config.toml
head_dim = 32
norm_place = "pre"
rope_base = 10000.0
init = "normal"
init_std_qkv = 0.0448
optimizer = "cautious_adamw"
lr_mult_up = 0.669
beta2 = 0.99
grad_clip = 0.5
warmup_steps = 580
decay_shape = "linear"
final_lr_fraction = 0.02
train_tokens = 507300000
steps = 3871
Each number is 200 + 20 x the weight over its row's rms, rounded and kept within 0 to 999. Layers, rows and columns count from 0. The size before them is the row's rms in percent of the matrix's.

# layer 6 attention output (transposed), 384x192, rms 0.0376, rows 209-213,240-244, columns 96-191
091,186,212,175,150,194,188,219,197,207,207,224,234,230,211,188,216,216,185,200,204,229,142,211,195,211,179,216,182,182,186,212,214,209,224,185,228,160,239,207,179,201,198,167,195,217,215,236,220,219,217,168,178,196,207,196,195,201,222,247,186,201,214,187,183,225,217,185,182,172,225,199,205,216,244,210,192,220,186,226,212,177,193,166,188,168,185,186,216,219,186,216,177,185,238,173,204
092,223,226,170,193,190,209,216,214,228,199,188,185,203,175,193,190,205,221,232,210,236,196,209,229,209,215,232,224,211,187,175,191,197,210,188,206,190,227,195,205,199,218,206,218,196,195,189,164,219,180,186,167,221,180,185,191,164,202,215,166,203,215,222,151,247,188,182,205,193,221,194,192,238,175,212,209,195,180,233,148,180,200,220,229,215,190,218,231,174,168,223,196,183,192,170,184
091,194,234,202,228,202,223,190,213,205,182,168,204,171,220,223,199,167,213,233,226,185,204,208,182,225,170,170,211,176,148,211,200,176,196,158,211,178,213,157,224,220,204,210,199,208,173,196,233,190,213,192,199,209,215,209,184,221,213,243,232,179,163,202,172,172,196,245,209,209,209,216,187,207,202,188,231,204,214,185,217,222,217,177,146,166,200,206,192,156,180,172,202,200,213,211,173
092,216,201,192,209,196,223,194,245,213,189,169,185,177,204,172,210,200,186,199,211,226,200,201,203,181,192,182,207,216,169,189,202,203,190,179,190,222,185,169,215,194,202,205,195,183,226,182,187,202,174,232,215,163,223,167,214,186,192,223,205,219,227,199,206,182,217,219,191,168,197,204,228,182,146,166,239,170,198,154,209,213,185,191,170,228,209,165,216,168,209,190,224,252,189,215,211
088,188,191,227,214,218,202,174,194,226,179,205,215,226,167,204,187,215,212,247,194,223,192,215,209,226,208,182,182,200,184,190,191,195,201,229,229,162,194,215,173,196,186,182,165,192,169,180,225,199,205,214,204,217,192,196,235,188,206,189,217,214,220,192,213,210,191,169,190,191,173,195,192,183,223,218,206,226,197,190,166,200,147,173,177,194,177,182,223,221,192,202,203,257,177,198,197
098,204,197,219,207,205,188,213,186,179,165,176,218,186,233,231,187,199,178,206,193,226,203,149,207,202,223,189,208,203,190,188,208,208,185,193,210,216,214,186,206,177,155,187,224,169,172,208,197,229,217,177,193,195,204,201,222,207,172,225,207,181,223,192,219,207,165,174,208,219,180,194,205,232,184,186,205,218,190,205,162,221,202,155,184,199,199,254,239,198,214,209,201,229,200,201,232
088,201,187,232,199,216,232,198,202,215,196,186,201,196,208,188,180,217,193,207,199,174,194,197,202,216,202,215,185,154,198,152,174,212,165,221,208,177,199,185,186,173,149,191,161,217,192,190,218,205,160,213,216,178,188,194,214,221,207,208,200,179,222,227,159,187,186,213,183,196,201,189,201,203,215,246,182,233,154,222,154,224,212,179,192,209,175,192,200,222,177,181,232,181,232,182,221
089,194,215,177,159,187,199,211,215,205,196,185,202,184,195,202,187,209,178,194,218,217,195,227,209,206,208,199,199,200,243,209,176,221,213,222,199,196,184,177,187,208,228,226,200,221,163,198,200,211,223,207,179,199,178,195,206,174,210,168,231,202,215,204,186,220,221,188,181,195,203,214,214,193,198,235,224,197,170,234,207,181,147,183,224,212,196,179,255,179,149,207,245,201,201,208,176
092,179,182,202,177,212,195,213,229,198,174,199,187,211,205,168,240,223,235,205,230,168,182,215,214,199,156,199,187,197,176,214,201,187,151,191,211,200,197,209,225,200,188,150,200,168,183,209,201,210,249,201,207,173,185,232,174,229,193,244,221,172,200,212,191,185,187,210,222,165,216,219,202,209,198,193,201,208,204,180,176,213,210,207,208,202,223,207,178,180,193,204,207,218,206,207,186
096,196,213,202,179,238,177,217,182,224,194,204,201,217,195,192,258,197,196,200,190,175,181,165,172,182,196,170,199,215,220,248,222,183,159,215,235,240,185,194,214,199,217,186,188,196,238,188,244,161,210,189,220,162,167,211,172,226,212,199,209,197,210,238,205,194,187,258,218,205,220,227,174,209,203,180,187,193,229,181,186,191,182,232,197,223,215,199,187,216,202,178,174,227,237,226,214
# layer 6 attention value, 192x192, rms 0.0459, rows 113-117, columns 96-191
094,213,213,186,200,191,211,223,213,194,205,207,179,180,217,202,193,170,209,206,188,192,225,203,217,186,219,193,190,163,191,214,152,196,208,271,187,176,169,208,221,203,198,204,220,182,175,153,177,173,214,201,200,213,218,212,166,240,175,194,205,169,219,187,233,224,209,188,191,209,170,200,204,194,187,216,195,178,230,233,193,192,181,207,210,221,201,211,160,164,167,150,204,215,220,179,172
093,170,149,217,221,202,178,217,166,198,204,205,186,190,146,175,205,219,210,213,196,201,185,188,201,206,172,187,179,227,217,201,160,173,184,207,190,191,194,193,166,188,207,218,175,187,198,185,220,182,204,201,217,189,173,214,187,195,194,202,229,166,185,200,182,177,236,212,188,194,201,204,219,169,230,215,204,204,177,180,183,199,253,172,228,217,218,186,197,172,197,197,209,247,193,210,223
092,139,216,158,197,189,210,212,240,207,224,179,228,200,193,218,202,195,186,189,243,203,179,149,160,201,203,209,192,210,211,214,196,223,208,231,180,209,186,201,223,194,219,212,220,208,253,199,189,158,171,159,232,178,223,159,189,195,188,200,201,208,189,220,236,172,202,183,220,201,182,178,242,192,200,207,203,218,201,207,203,200,179,202,190,224,221,163,171,215,194,238,202,223,194,218,173
094,153,186,229,205,195,212,203,205,199,207,218,182,190,212,199,202,223,185,174,205,190,205,183,172,191,233,214,207,197,183,184,182,203,214,213,186,219,202,211,192,202,204,206,207,237,193,227,173,201,224,223,207,228,178,249,201,219,211,170,197,166,204,180,200,179,194,172,163,203,239,182,195,198,194,225,168,158,208,183,188,180,223,196,186,176,164,207,189,239,213,197,204,183,180,193,153
095,249,205,242,202,206,198,187,219,183,211,199,208,191,223,200,196,160,214,197,206,195,212,178,212,175,192,207,181,194,210,185,181,249,189,197,192,253,197,187,207,229,196,195,237,222,197,235,196,206,189,208,202,187,179,202,171,197,198,208,193,178,233,215,182,169,163,196,182,216,232,202,213,219,206,215,195,193,194,216,181,211,159,196,222,239,177,188,183,220,194,220,205,176,206,210,198